From a checkpoint of a small transformer trained on Wikipedia: 4246 steps.
Each number is 128 + 24 x the weight over its row's rms, rounded and kept within 0 to 255. Layers, rows and columns count from 0. Numbers have three digits each. The size before them is the row's rms in percent of the matrix's.

# layer 4 attention query, 384x384, rms 0.165, rows 55-95, columns 288-383
089:136096140106130119103147119123111135120090174104176107142118127148121102123174144130146126108101092113154128183150157135127139149156128128109085168116151104137151115130130115142138149089143113130137172173141123117129177184147127099090077125164153100194150160120104175136140132116129154144
083:133108161153118082141152153165126141149112095128154127109084169157151118130144159108115108132123132128138111107099102120097143095123105139082141094100151132140152137129168176133171114072126131139137137088117121079170160130104110095081172125121156118136138102144114093127117161153125093150
088:097095137145158114118118125125126135102107110121123127126145094144087136088137124133118137112068113114120109118092156123143125169158139111160145162110126158131073162137163141113145119094142096126139109121140134218141153058108130133084113145142126091078173152108137142151115150086096142127
091:104133114138141123147130097172142129145104138174142140111137122166150159135115172167124122146122139124147148156109161170190109120097123113156132124079115109097103134141124130140137114123098182057088133096108093104158102136142121087084135153127117132132093114097130097128120109131116179175
092:105100119169141165126156136114120147154165113143118148145163107140143094067122133118123128136128152148129138072108135090195122112113140111114217150158082106131187117088141137133131127163107138139129156163138123114089163091124129129102160147159141119133092105120125141067140124144124099106
089:136131130125151153128126080107124081162122098099138109116114126100124154102109140128173137147113085103132124100156129106165127136124106105150099100125109175106112129181124131119166112153144138102118153141121120108118090149168123111110156106159146174109153146161101148143165127131148096120
086:118158087116123078157152097166145132144103152146112149145097114128166154137171126092132121130139131098107160151161100163133126131195140130126109051133104075145139149110076131138127161120080115123116117130154115134121139150141117137114151099139146138090159145133145087123087157165067160170
096:149108143098164126137128107089098104131191116139130167144129070109133114140146130100116113145101096081111120149128115088168157086114143122155123149095182131137129144112157126082155059123123144130151132119149104128119123133120097111152112116134144082103168150124110114126144161136127146101
096:109137114110161125140125108143118122117134137166105125144111158152142166132128116137144114111118112126147091150125123083142145158125133112135132166134146096173154123112095100122122105165115117154086124123123135118088140126153136086133155120120116155171113100098127168107088151179119150128
069:119100114109143122090086137112152117120155123141088110128134103133110143069138124109083130069112147106111167135128135120117129150121146136102139089116143126160103141104149118127091130117129114142113126060137175121138153137133111112100140151084133129131118137142103179135134121137096101102
074:128137117122162118113103163144122108123158128140152118156156123103152139120097136126094105162144146154100137099159136120149115067194123113129125144090145134096133113114147122120132111107111089105135153111142141135119112159095135082099086096191115118137154140161161104132142125124137110125
072:125087127162145155150111099108124127126086131150126145129147118118124064133126149126124116109121093142134098113123122102101163161121056178156123107160136128090140132123137151126133094143101178117104152104121102122124102132120111120120105136110126110133199149129112140125163128116163131148
076:167115144100135144172092158107129109160124143138122120174088118128110128134113121099104137127119166126108145124154069142111129085122154099111110123119156129146103090108154129130139091136136117115148100131153104172114152130132097144109093140135174154159121139135175141115138125103110119126
073:143166121171140130087156110115132135090141148129074135097102141110153119128149117130140156130160111127103109128144121131163137124094132120130160126105114132104153116147154118118145146129119131143133128092151114100125120138101149136105136117161112109115125117106102092170101145164090132102
078:113104116124093093131058141159204147177123072146106118098114112154145116071143113134150145129105106144162113107151142128111119104147150106105118129112175132118154169151068139129141145077128139139149139111147145112113116151165127136084122086133129122086145134131141060147094145132174106075
074:152152099105168166143159120134128068129141123137110109122189095147159099138165160117117117112112134126127166135136148098103154105167105097088143143123132094158135165104124135090145122119142115151137139146142159141076143155129116119132178139138152112138157088153145132159164111142141135166
079:093112161170122156116139154151147117154137148129112157134130142149105158166129089132107138104070130108104111083152105137120105076143112144125144081141129179111154137131153154104083132161126149111105122139107090140159099126164119125133125119104139096072159122149145137162131109077099126098
072:124136113100140108144161115120168135177141149080142132143089098109120118135135134128156081109129178146142136122158142126102104124085087137098163108156106128142120130126114115157127161115130133095136098054128128136125107140115109141111096124162161131095119138148144117106097129149146132158
073:118158122106143110095138138124119104138133170119152139100156146106175102137145135134148088160137148084114098139133152150090099140147153124101120098132136149110142144144130118155083142143147128129132137136120137077110117173157127102138117100175149130113126100141156157147130144121183165132
073:137108127152135132118154133099120102083122141105120130090127109118132118155159105099125155146190147129121129145133141098142107149171090138114115159096134148160117141162183159127154134126123154151080162116152139148110130128128141130158119135150089111128155176127155135140143126129120184131
074:152154140130133123124144151118124097111127128146111103191095150118080115109116148084128152137119147135127123099137100130132141103113093128136143101136121140118101173147108115114125096138155126109118149114145122125141122105152128151117137109166133143116145148082132099104142137127157131153
071:134175104105122137135123106106116122127150170137135110144107107140102168138174128136143118152125107143125133141143168141111122111113103104147143112112171132063152138103135131138093111171122140149149174098179140101094116125158147123147136129106133100119149119119112145113184134111102147119
073:164096101156170153138091140085136156134150140140194153105154119144156134108146131115125136133158146085132098138091082115138153110180113091121159138115131131148137078130100107115118114128125128124131125129149099165132156110107081111159129128095124102154144146119092137108099127107134078133
080:124148119136105085112132132118116182140117110149134133118155148153138149140142128154109123122133161167145135094081182089139151137149106129166126143176174110093124141093097111120119066168178130134138117114136130145128099094116128103135142072044090120126113124167164134133153136167107116166
076:101082098111085094109183126168156117111151097134127143125105099098123092126165141100141096138148167129148205157155137105124156119128117160104166141102134122163133155170140158164127158165133098149127109120137140120149137147130115149125130142167140136128118142100143144142098100112121147144
075:133105155132181150138183132116134142117114153113149133123123130076074095140117162095159118133173111168150151100164111136142121129146154124154122169134098152110175122106136108140122136081103135127118154167119164141143128131119120149139107147117176111146151144129104122090098122147185107128
071:108117150113082159183113153078128114138123112100119124171093100167157125135098175109097091100128107128133113142110110096151141161140139139150136120114125133122151156118167125156103159149124154141145158156136172136160119105147118136113125127123167126129139122105155118135128104154164121154
072:108142154137093143153111129127084125142121113121139120149094138113125177136141134101110127113116139103122162136133116167168158103133089148156132139140142108142134096132183087139132106174111144104146095155103123149115125152136138121109135110099100151097121136145159124109116159183151075125
074:112151117117116156113147133170118158101131127085088147109178097087133163145109133124158101137126103116152096145108076126147126115124116159086152160142096138140161101178155129137105116134128085137127178125139101116146090142150120118112133103134182091120160139103089149145109145111170122095
075:149115116176154127131080113143129101080106147135123150135137153145117091112119133131127117135143116127138110106128110123134095151187068114124170116128161132098161167123139128116120145074105134085117099128126162115131111120148133112082102126173151112119125104150143117144107122120151167101
074:133083106150154136112103139133147145118130117125131103110149110146164106133182133175141123123141142112147116142137165092111119177106071111101132173138141121107140155136115111119106121112163125097131145187102187141133123151130153158138117145176125118106129143108106130142107125108136140133
075:131124185078105151142117134108126110139114116087147181104130153090136087081137104100085142127128122132119109102130162107120151184095174124168099159079143139125107129164134082134157089165157095125093119139101135172138134120125147105158081127138122130143131123119137142131110109113164142166
068:144155099100155160129118116135179142108072127116096083109127116071116114113161114125098128096124133160099122088122119118145153175141142144123127120125128129086140107168131112134148129128137092156139110170148126149079140171156142159155120133092140135127154132145122109085116135103155142081
069:135120177113083080135120080137085141116109135112138176163146123118194116159104096145091150135141114102129127114143163117076153102076125136134165121159133094170063133106097128112130128148134132111112108115164143141129056105156114133097149140150164146139163149148149144135122128108137153121
075:111134065104132138155114125209108121165067118135094129123134157129089089094141136099135145127141140121162118114103129147130128115138164118131160124143116118135135156111130147157104130150136074136076090157161143109117142144144148109096073152183207135152106142137145143130162101151087119141
076:185140120120107123100151135123106183129069157152120126107144103141127105136144171125143143134121089140149161102064114147097107148111116094117120092102114141120141112180142124169119107147143100136120131167148132091155081127126157139155093165115100130096075155129121082109122107124155123114
075:155122109166158150100139146137136142109185122103124153082140112122095133179098130118181150132117114104146102137145135132156140157130154131101121118136093140102107123143166100111117137099147138134116118147154092114095132143147128155116139174154122122151123135156144122122140109136125155129
076:106058117112166144162085110107143121156095108136115122154112129126139116083139105129130069178118140186125112067113143148118136152085141085123142164117108121109107125137080149133124091127121141167124162148120139136125171118133153101093120079130161146110119159120152144134150175126133127169
075:107114111128118109111138125137148120137123148078107124124133139147095116107135109106128110164147091138101102104146134128120091120088131106171149097149131157130118143112173115157123130107150153122121114175100109127133088137123133173113145114146141071182174108132133156160105113129161109165
075:097110120115121115068149139155116093114170141114125080132163108111118129118153136127118150155142172127092072100097177151096128124104124135120069124155108113131124158185154121107123156108143139157162147113131116101120097099148172143154178118129129116151161113092149128106131135108161112086
076:125156112152098133112158127109098106095121107172111123108135095074137128148165101131150143103113109132118134150115120148114124123120138090136140184109130133134093120140084085147157128091085143130144068172100115118152136134116125083114108131085097117125133135103103148175062108143130130139
# layer 4 attention key, 384x384, rms 0.155, rows 55-94, columns 288-383
099:154089136124102106126130121122144138139139140169091081113124142102160070123111151117140109108093134133162137114107136068112167125155104134092119179140116139133133185162136105132080136142131118138146093115132165132126110151152137132138114132107108120121156110113113134125118150160085147135
088:120104133132112109117128140170122136140113160142161152115109141115098145100140174134152192127129122081139169107165119130125125145149116114110120128136079115111127156134094093129138170133116082146140103129139152117093131141109147128137103125085128158140146154129144159158138133143144103151
100:096143198090152113110136117116124121139117095119175137093126122106132152106166141144150135133110114115148126100097157091178181109121181127166114131114135116118115128146143142131103085129160107125115097137140128114155108136158134114096149088088095148132146150126142129138102198095110132122
099:115137113098145098141123114155162143161113094149129129108113119118125129107156133131107114165194132139140168131117119132128138139172111091168138117137110132163155146109126151142139126106163106147190139119117122144160085105180081132123147129169120130107129154131176151141108126123144122125
093:168137109116145129103129104123089113148153116105094121141137141134138150127135140087111120135173131061208114129112150121108153124148133103120144154104121162156144154115103185143183147143110117165108139101134133105143135098102109125109130150125134128138132138152093073137155131115104130103
104:132111141111140132120108101179141125134093146153155114112094165133159111136132097159161128129116129169134144120127104116099141122134137145136062119131152145096107144135136124149118155162159144158122118098132132081127114138116115128106123125159117138122148153108151122120126151146105143146
100:079149148151172131130121101129135161121130112136087096155117101100098173076155133086148116137152106128087141159098117098136151144139158116099090113124106127147146142138122128153089153128135140103149139140119129148077164162175110150109157150163148149201121104159153111124149114104120125150
108:132126129104145132156125126184119115141100172120189130096146123129131128162133147115139110119081129097061116146123136101171121144138137124156108143162105125143114106124127125100202080155147135116155134131133115120139119139170169123138162131089114119158136120070144140101110125128120123115
109:129143065117130209126097168131149152164124119104128086146155114118122128142115120129120123149183128120165077124067122134091105103104125125113127081132105151141108106097153101155134168105114137108135164155098057126091143125145098142130153140168093142136165172133113133108166140131122136098
075:152131124075122128174134145129115126202132118064108137153158098120117143117133108093127128136154169167140148109110134171126116098150096138164126145149140121134161159085141155120124137113083111168140174130132097116124106131139110115124134119074127174123125096144146120106096104143103132106
074:085144151138076123136139153100136147152105121159065136129110134148140112133099127091107171114122098141127121086125134110120122145102161093112103095171091137122079139098163150119095105146157147131111103178131110151115137161120108110120046172131110123103106120132110134115150104102116091114
075:093214083126118121103126109201148184140158169111133164098144113158109077110118146141147136131138148109133143168143109137148097086129119145137097137143135125151116152118150169105118121106162084097096110113096136133075128105143087105127082090132136140133137078128130153130097138132099125080
074:150173155161108105094166128112125086134145109137106174121108131113142126120166150104117122101147122131149117154132124114092101138129166131109128139144148123136127132152127126117123147111091139090181145072167147142112097090111139163157143146119127101100126081124149123159134106131112081135
074:111188120166160114143105137135092090108071115130140111163122155122105120104132078162158131139122143123104132095142113165105073167107102114110122121115113105118105138098112082089099132096136122091119099153141154108115097131125124149161146130117112094159091174124109084145130124168124120165
073:118153127090100144110128123137120084087094128093107148155109103112139132108124133143127139080100150165160134098149109122133160150106120143163120131129131110104094121112168153130143123103144086150123125129183129118145169120135087141123100091098192130158112088122164110111156106129075153119
073:112110148167175079153110128113091137121136137151156122145173137086084103114142118144146112090112113124113124128156151155089147111076114141125170127145151137132079139142116153140155155121139110112142127116110109130122136158128128146148124125064124116130068124107121136162144095135118146148
076:111132120125167133110123138168145130121088121128122152132094158120115128128102112142097146145112087137125137135103156131157145103140155127083085096132161130098129170093106131114093158099130119162142100128128144144165117111135146129151075159173140146123154138145125126099135065118135059131
073:173133126077111101151125096109080109102131109161116180128113152076155143120159118123119162102120114137110135164139178144123102114116121119148139147135144130100123115106165163157138125108150117135129121132103175160141140092156135120149185171116159144142122126118121115152115088110124134096
073:128128132184168142138136106105133179156108141109164129140122100115146139142146122111126136125094099156130146103143121167138131112135079157155119091165120150112115132092135145142162121082122084103066111112139097142130091137130167118163133118147186137127140161102130105157138104143158116166
071:168129160100128111138111110100148095157105113090154059141121133116067086108167107104114098134127132133158139159146106082152164129159130114141135173069112169133119110140139131160065133165139163148129167134090075148164127119094180145143090123123121137142120111116104147103103180107112114118
072:164147112161137144108144178098103127122154125121118130119143132115174150099131121145151173095114131157097146159132129137126145121118142095110131102090125108131126109185166096145153131143110076165138144098139137094147129110149122147173113109119137155133114152182138169149104122112134121132
074:142137120123113070159144121121107115136118159132128107134138133146128126128148166120147136118172133094141154091109139119097098172108095113150142138066119137144143153123126121168118130123104121101095165134112077138124113098138116131115159102114125142173138162118153116110099148133157132112
073:131109137099113141155161132154141149137110094170134112153143169108105121128130116111088160126135127186102133111153122085162136076130130127134123169111111100142138132127153120117154109155113125143176122088114142166063115140142128136137105093148133136141152062158150162126140126102115110090
080:127092132099130139150162156119159104177126149173183147119128137088141116137112123126111145137128114129098095114099105123135097098147128112114121105121132120175138155148118173099110121129128094135130142138124162165159157160127120128125111135118133113118133153130148143116098077137110114138
073:075121086090120113127090098079082144136101097074109125141181139144118148117095112126140087116126156082136177166142122082099145162115128106107134170099127155128105136093134169123136134134129127092137114154118147117137114111120097138114115194164185137109101181118109142189145134138166124140
073:152101112123145123112130143109122128105145158106132098110132119171101157119131101115159123094080115129131157127123061107085141127148135156100142102156139159138105136121175144114178146168171107133128079120198114120135146103141131125166112114073143109126137129137150122139133166127097174130
077:112117084166135124089171120166091132159074140126128121106125125119089189107166138158134138132118111099115136125135131127136113139156148112142185126089132134111148140160122133131111121134101083147073089147152088159129120133152117108158105119117125131085126128105171155109162123108152151109
074:126139122087096126125101151154118118161106106115129097095175156125124150116130151108148113121120095117214100133111143141099118152163112169111144100115173125159140108119135135115142146145156128116135106153144116122151149126130119090129173122122153109092158138156116124148139143063121114125
070:108152109114138137132143107153134149149100128143136101144092125097110107124150162149124148119134108117144129120134130112135118136136094136150119107134132160147116179129150114084122107158144135097114145108168155142139150116104099124125129132113138122110046136135105128126150135110150106147
075:121137115131179132144152143142144166111180156128168080102140078123109149149126104183153114138120101108083120136121117132112157116141158118123137125091110154128126098113168085141126140092153156146111101140148100122126094153150127125179130118106101122129166104159121153120077142117133107141
073:119122151110069105125120143113142139099144125118178107120161113159085142106108074116124141115107092112090131144113130137126133168123128154141125107141132135134161075102128139122144135102164100115130178139102106167096083102156130120146143087105128098139135152133111152124123117174131181100
074:116122136125164127141144145103106097180139151093139102142170118143102093153094163116114143118130163140155102138075142122127133095122109119136095128160132107184117149105120132095133168134105179118120134101117142120129119152127085090110133139095090108108056152154115147081151115113108097102
077:118129110139114136174137108139135093087173113114125118139147059125160130126174135117108093161148086130145139132151121157100115123149093115193151151135172145163112130157103135117124147115115119151168109135159120075123105110138114180117175116126128079136107125137136085149108161113093149188
071:135098101098107137150167095101125116158153159111148097139134157097155110152134149169115119109141124098109096084107125142140135120097135111128108154130128139132132126101133152119127057132128091087111136101096143113128118105098190130100105196138160100125117120133118127119120151140135157112
070:174152115107089146135123112139123100136118122086142133106134111136119119098126132075157109101098117112167188173143135148137152136131142130082144140128129129092172173141115134109152146139118137103128117164149116148115120170128078097128102086096152128133093089101119158079128123140148159148
072:113177155103134136136102117119095125067152159097117133140153105100128154125127105177144136100142139156093142126136146134160098141141106112154119091157110088128131146139135081152148124114126144104133185134111117117093124152138157121155124094085141132133119119131114124114148152136123124103
072:138105145133175156099154122148120130118124123146142065144146105116167156140092138100108175113122096149122126125125150105147108161138143090119138107141149099109129117123133110141095118115156144159089124122136145137146174187107156101138161167136098059114138161136128136140112154143139115141
075:162123082132103128156121104138127124152181104124114143081079127115118098102141162132103140134159111152147149139126144143131117117169094083166177101073092135145130128155164117111099149096126110124129147152111122114146104110140139157109088155119152101110112166105116149125097108168108128103
076:138120082117135175142172178125120138131121118133109077101123098106147130135143145136158111128127103119151134154085160141155146120123157127128091101091154154144146148122147150154137133140109126122123111115073157131092140138100149128133112085157097140131124104137125098136151113127107167127
073:116138152144131175178136130130105132124136141117137129126100141125160125103108122101114140117138118145109104107141132123176130146144140128147133092136135062120113093132118120116116150139102144144123139116122112126138158103120095124085104098141165123137094112112161150111137160171140127136
# layer 4 attention value, 384x384, rms 0.16, rows 32-63, columns 288-383
098:150124140135138115113141123162086135155150117146098140111148119151091087110103102098139092141109132135135157150119146105100122096138111145134115111145112116151181136136122095158138128103143122128101127173129113176167089140140088138084130152128122131127154141109149108138180098123141175103
091:126140123110144119090125143141125156106116096113112093100136108082088168120164136146145158141113164130152126105111187090133131109106191103140152129133158101124083131101119100093128145152148130084131113145159106166148113125129123176138152149134113144147118119118127145119136152144099148143
095:090121129114093094123098114149132106099162085117113139077136165101093098131075151118123126173116146125156166152135128131119131146132150140107131117091123157143115143134159118164064119092152115134124100128169125130103141150135111109070139142138114106145116119142109114144105159117141086112
098:147090118126144135108160148128163102176076142125124106087137086161164110091144148098107109128172138132136122109093140160161119140116139158110140167140116078082105090116096135144152113140113107165101118120101117131162110153111116108105141135122110126158122157135140115143127119118148136120
088:137168176111119105166119136104111129157157043148101122146101152088118143142131137114129128145134146144105102161139117104168090135146136145117072113144163143110110111133121148127120119169109103136112129094150147143157112107126122132136100112146094150123118112142106122100151084177118141149
086:134126138087114115169131104108141105121106196149133130139071142096141123170146093126114157165129153140131166105130142161117123160094167128147127120121117127118091161138141141108105079101085134161149123138134122120138104108143137092129148153065137118124141133143085145165108104113066095095
091:129119120135142130114094140138150154136113086145121104185147091173179116119143118154130115121139111102164125155128153136131109130128115136129113157081169147124127173117173147179120140135142145122106105128115163106123115145083142147151102157115123110106098184082099127130141113136147112132
105:085123154129141123140163121142107105118148127111170142197133122133099140141104126136141125137099118107146091135144141118131083123140098111179130113166110127154132121162136108154152114171172137125121184165149119110134129140118138147148133169133111121234128112157168161090121134120167132151
091:134157119094110112126143180126155126137111113100101122096114149130124116113126102160151136117094073117116139096113119097155145109101103120149144153136122113141130061127109123104118149117139147070126171123096116085157117106130170081126111099135148089143118149172155133127141161102148081125
089:099133142138096138103166125155114099078142091135133106100127095143163135111109132102182081139128122131131125120112118104146169138145136139137111157147113100126112124127084155134164083107111137131121071096147139112166134147149098111150139124079089111163106127135147121142125133110124113141
094:122100161146148098185122124123113190136142105113125147107092121195142109120116133129115115138119145109140178140126096160109067128134131086124092094136112108124114135091094092103123144105110097116152142156100136064180151126128184094108099126161104103117140131111126128172119106129160151089
097:140123126135122117139136167106119145126121137135152155117138173123109103125143153137154114158069084132126117103123141127144152125114115118121137112116105126102156133137073121129069220133115108131189145143121138134127122149149129148117077116110135107103100124054124144113086145133129122131
091:180137128124118156095103106133130118142139095115123080118113090135151156098141161172111147105137123141126142144144161126161057132139110140159158104115123095102137173125160192139107123140146112116097136085133096186109077105123148112098124087131137169177121144172143121124114122169132133178
103:131124116126102100142116154138123119130153115159108106107123198128136149179103122149133126154093084116148145152128165082163111092159188134148101148116136133096118165139098160101151169139102121145123141111110155101134079079067081137156187145157148121112121133167145145137090106152151141075
097:102151109110132122081097148133124191111133167139139138138132154128169149109141123127107129140200144079133140097156115123164138141190096116078107129144117128149126165094083125117115159152101080134168152102107120132117167109113082184126097109124115147132114136152128143081101135118173127098
098:124078129158094165178123139116129114126115090116134129122121114117152155122057154140138118121143147118158119114119126145138130135129114131137118129108107116145114130095088093133091149111113107127110109105175142132120153131083121133121117120155106140150109145135099121145142109166151135155
097:147162126073156166150143146062136152129136135140180133100204118094125140125156111136101127155111082129069103112155134134119075137123142139132141115145152168172097141128116153123144132136134138073120146104153125149093098084152147152139156193121149186136162140104115115156161133129135141137
095:139138143156133136080139140125133117113110109162118157112195134134117139142125101106117125148162083127148114161102134101141121084110150156111163121134105116130089130105086139090134155153101122161131111154165115112092146144175167118121086145107097144102103115170129152136124139115086133149
101:125118146144110101125121126136125118129159117109124139140094136111152134131097130087098133132082133111100128131169118172114116114149149119112116168178134131090112130114137104160108090162156120116122140155129164138132134146136155100110101146129114153136153149129090153098112111089130121118
096:110143157122133119108127101108094123124138091122120151176109091140147154148140105132126139136134094136106138147160137109164092086162136126129106128121129129133079088097100131124133120120147146122102118070146130093123112134056069160088168154130130143123116122116100135129131090133161169099
091:071113121131136143137164157124147095078114100120125121137149148142174145115129155109148123078140102159125155132121105115153134133136123131120134105110142145119151161123141099117167110110118128136111123146119122101116129116081117105135166129137124132149111125122127124196168080161131147130
094:160143167122098132092127120117101087129108103090174130114128111159133103086101120089136112107147123145128097089112111098065164134105088155132145118124116142128096094175166148137128132129108125127118125115116163150152113146125090134137121099155124155098162136110170131121159148125141116184
090:152117074128168112114110123109145064098156096157105160094099121120167100158151110121169161121087113147150124114086124143132117153120095163113162122087132113165141126103112125106132134109161142150131095121156112166106133123127118128113108080129174184134107123140154149139135116120150146082
096:154133156092140116128107138144123110104176139150130134145093143138132153115134141151099135150108132126110127093157088113140091112105151089103197168091172137156159112115108102125109102152090119153146131143163150106140175104081115112200110142121113147150148118103141128146135096144120100146
088:142122149125146120141137114121115153111145157120148134133126149161108144134149154094158088090122085106118138148152152103173131119113150136119095145178129146155159104152144127106165109097135130144124144123105108110127176108084089152127136140126143104096165073169154177093177136120132141119
095:111141097115133126120142132071074121105114087126111111112127143117098145128155123111103183102131105150112134104071103168156121138105138089148154131114116108131161133120171153125117189113126119126144151140131126159121123108150137152140133132122082132127116124120111098135144153161118104139
097:115138114126143169125150170098197126112097139089125151157165085159136155084122149140128114129112143118118127137161102111138112141102066132137179133110091125151108116111141130140165105123153119108120149104106146089147171108127160143132120151129117101073148126137130115124174135119126140115
090:132151139121092092130120149106127138155164156142077158118142104098157116148154123189166127117114145146112120134094084115183140118083144119126132122157136159116073134189119126107125140131122117153114105171122153110121129105141124150070157152154130110133171145163109139149115110094129128131
084:104160143146172144096170141148115103096138095096144099156135164183144141145143126121149143179172109132101133084153171124052124107142107108093122102072106104126136144159140114134134050095110138167152144125112150121132132118084118140154167145133128128114150111122100094183062089120139159097
092:147115117158165144091136131171099114138156140126151121159145130149121149086168124110173159109131134150137109120121119137100155158107145139155131133138093123119131132158104097140111127164142148085117094142149137180111111130109131103137107094126138131156101140160169113165160117119109102143
090:115161130109127100134119140108108142119126123115125130125135103136127124132101147088109075105091130166155137161157084141130165093153125136131143114068142116099171112093109145138105155115108132174148118113140180143093131128140148119153100138123102124134090159182154183142092155153128107063
095:142120113133101150149162114115156101190130095151120090106119130121126139162109069135068121127113126109113076091133145119145124123162147142112078129130157105117145114113115120104112162110126115143110115137126117125105087107145140137131163133177121123143146139103149113137134144111157158114
# layer 4 attention output (transposed), 384x384, rms 0.138, rows 32-63, columns 288-383
101:153123153141131148153148152081146157116120107117123074153151119074154130139160174142111152120122147152109100108124105134139105142127128124137141122121114149109067104123112092066138116140150143127146130109085168140092129095079140171160132130114133138097110123124123138087108147106133113119
101:169106106148110167179144134116172114130130118143114156161129125178174143091131142093084092108148071140142104109151107145107132124142080141128125137130131132136183126176162142140113144103120153122134134095134124106114155131127114113154138122103142142132144122140093099126131161102159136128
094:103089153147090124115126097091148152163116149131088100158122099124190149123111163101136141101127102146098051111122135134120124149126124117136137132173125119122155119100121104155141139145094177137161182150105133085144139122124154137131141117143121095121123186114155152135148101108109135172
102:128181130117144140122105134152115116145138106106127122150123117104054129127133095121164113177140128137101137153117113097129112144131148135096169080131121153145124147136133091102119128105100174086122106131140115135111118128180137164123085162173117168139153103143103104144201142080103151113
096:114092111173140163090173094119110132141122196106136073093141081151156162159122160136147070105133144168123111092112141115112147133122115072181134116097145100093145153113131090125127122107143128144139122139100133168141108138130115118087145129101147118125114130112132143109125198092134137120
093:080131095164129158134123155099146112098139167127142178126161116121105094101129139156152099102131082145134110151137129118145115120132127109105122093144142120125154106101130120155149163138141099126084128100097140154132147114124157128133097107161100112152123129098147083110146117144131158151
096:144104151123131138122160113086150137120102146075118120090104133090092130120124139118101137129105141165101151114093137109086131128141161088155104096127095130124105052157126121108127102103112123117168116149127117108144110113176114118119122113141147115166128114157120130140115178125095147134
102:152115071157123139138103142119142155129093133150119115102123123131118124109145083106086103104144149142089154111087121149116153156090142112112175135135117127108129085094115081118122159130121134078121103129106111121133118114117102102120158130123115114102118132121127146184133102123090111148
097:125129107161147157087106099148092128128149152108154176158151127128143139178151165113142160097116121160146106160117110155126096149126128163117114138129188131150151154142172131083142145147073151150167089112146069148099155190141092134116181147168114180122158107111097148120081084149110129129
094:169124114136150116146087143110160129138112162136128126149091135164122118094139154122112167125103169125114104144156140122116092112121135115123166126158128130136144110108130089138126150148128128115103180128108109147132112138111158146153131125167145162139119140134124128129148139159158164126
097:146187119125118167146112084128161106109161125139137129143141120114143126145105163128088157115154174137118105118148151114126143148117153131125202130142161115114137116113135135153129095141137140143147116133140153155104134095099088148176167158130089150132126139127158128092141140141171133131
098:101147126111172134123144120103169150125132133102122088133142111123136110123130114098119130140140151131090121181129149132113150126131189149119143185138112145139128122119151104151146058140161147117087088143150132095124140135116123114116089140105095182166121111190135145124140132135104120166
099:129078130132143117136140123127097136128147131108136135160148183113113114127107135108148122140117153149151085098108122091098153165129156095110116122149150118146147096104120111114111135137153134135155138111106098115118170129097098143138128153116127119066174120072083138121140146051144133084
099:111113139102143136090146107188134113089155146104127144138078054126169113139155140136122141128123114132101103144125111142081161164090112118120091119122099089131147109115134167105086118089143136109147117103142140126154179175146167166093089113097079166139150139118077089136119109126111132142
105:117135154140136149150082113133108112170111100145114189116093131145131082133142141152109164129118147117093134106113145126117103115086139096143148128126142106109117118164159154112139129106150166123124116166144152125164082130144104100104149112106185110104158100088105097152171121177094121137
107:158169139124154112118133120109124091129141161154116125153108141164120075118129161088157125138104151094098175141175121123077125154136153127117155100147196171120160132130137148111148132115162155141125122118121109135162112106116108118115133142100105131131143144150125164106123163103156141121
096:113135121188125129120135145173174110103067134149097164128101146177130127143100135128143100128131177112136160132083133137141130091140117122144130111156106074083108129152134091145130182136197122132109109108130134140145153106128159171147098153137143082140116069120142136121082108134125134107
097:112149129066120131152117111157132106106151143128112105144114127129152123102157144153126111136100087119128117106142126132118151154103171121128101121112115131095134140159171103195068115105126107139121103121071127156150142114040120115150128108168107140123135140144129123135132143156161126155
101:138074083093138124091129143097125143126110134128117133111148118137097135125145126156164120107152140187115139085087103111130150139130119103104173076112113110144141112138121193146139198090054149098133131149152114107142111141103134134126155136137148131172099137117169133131141135158138094136
099:133085101114134125147098145205161137097128198093147133113114149158106130124150137133188091133085153144170113098110107088119147136117095107140102138126167113120195181152158171094111132129123148134111117170114125128153134098153158123137148105103154113158148116157137112160121134130109114124
097:193144122143135129102121107109161144166154152102146121122122111085091111121137106147137133108113164121136150152167166128108148117151136102175142141112160119129113095118099163161113053120160102131181135129168112157130106141129163144098098159134112155139130139099132101130123153084167107147
099:112070103125119121172171152098113157130138179149077106130118138123114179113128150161135129116119140120122180141127164117184101142168139098119123159120121134126133118100102171108111140146109129124138139122149085111072138121109158143167118128131158107159097117121135153138130106115108149130
098:102090170139067144112130115111104127133124136131109104154174168113132134118084165152122093141098146169117144124151143119160160080129117121098070162151118171104156113124090121135095102130123147149132139101122141094120133095104089121122139192118088108129155147090128119120122105111132104129
095:106106064142111126139119120057125149131073121122134139099129121150143137135159105135130128126124126160086134118124123134115133162150086123129104102144143092105113114119155127169133152142168120113142103135103148133121116148145145122096187138084161173132112154163122099148148180110161123146
091:149109132133131149084109183123152146128132066180107063105152084125135120109112060158129156173137132115148143140100121146113129116137105127122105171086113147106143150111131086121125148138160120127158093161146176138125102130111127104159159139161133152181091126123085080137117142151110113130
098:109142136177126112121123117159156107121122128145089196163108107127134114130112170142120085195139174138131107121133167105109150149140149138187105119148131143094088144136138130126138102125154187121102120117122131100157144101150123127136091144164158108109150129109174138114132077118116126098
094:149128140138125109133126114162104120140155098169082121106119153117138112134164113139105127146175133137168122150094128162139101126137168090146109103097169111105115152159109077131095136128075098124161128171149128162121106140113119121149111110128145183157082132149100144135087145119115136164
098:113120142103132147125140071131171131097113125096123076122156113182137119133105130100122110144104115165099099098125209101118102125157123103122140141087125090153164144131146094167133126144135137118150155123113106169151160083137148090140070131147132156156097129112126155107127158157110124126
094:146090134101121133147124159129164114136136146123101157125117112094153132078080168128149126115119179107145163141120113118200132113112181139192160132119163096110118127131127131145131157124134126129108137153136138125094135098177111126123106116102117103181110175158128159123121150158112123137
095:113157132096121105162139135144120144129126113113075154103150134106140097184084123153089111138129114146129155133109110116124122158186120122100119124121149159141105122095155096113144084123101115155084159123110112130145116139135159116106105167100142117090143118106079134062098141124145128120
097:086120120155123146127134090108160132114176131126126145139121135128147137162137128147116131112162122067152125147083132124132115147113147161143119152128129143111102114122140154100169121129164135072103124139140089102126130098100103120126117139167169127101141125109118056120155113123105157133
099:129155146135154109139133120175134160090124154112121110157181111139150123124165150085162113133125135138125172130138094146124128137107092126117149127116100134162108116143153122111148130120118123127136089133178138148179125183139097143133111148125137146108126152163090157107119151164152105131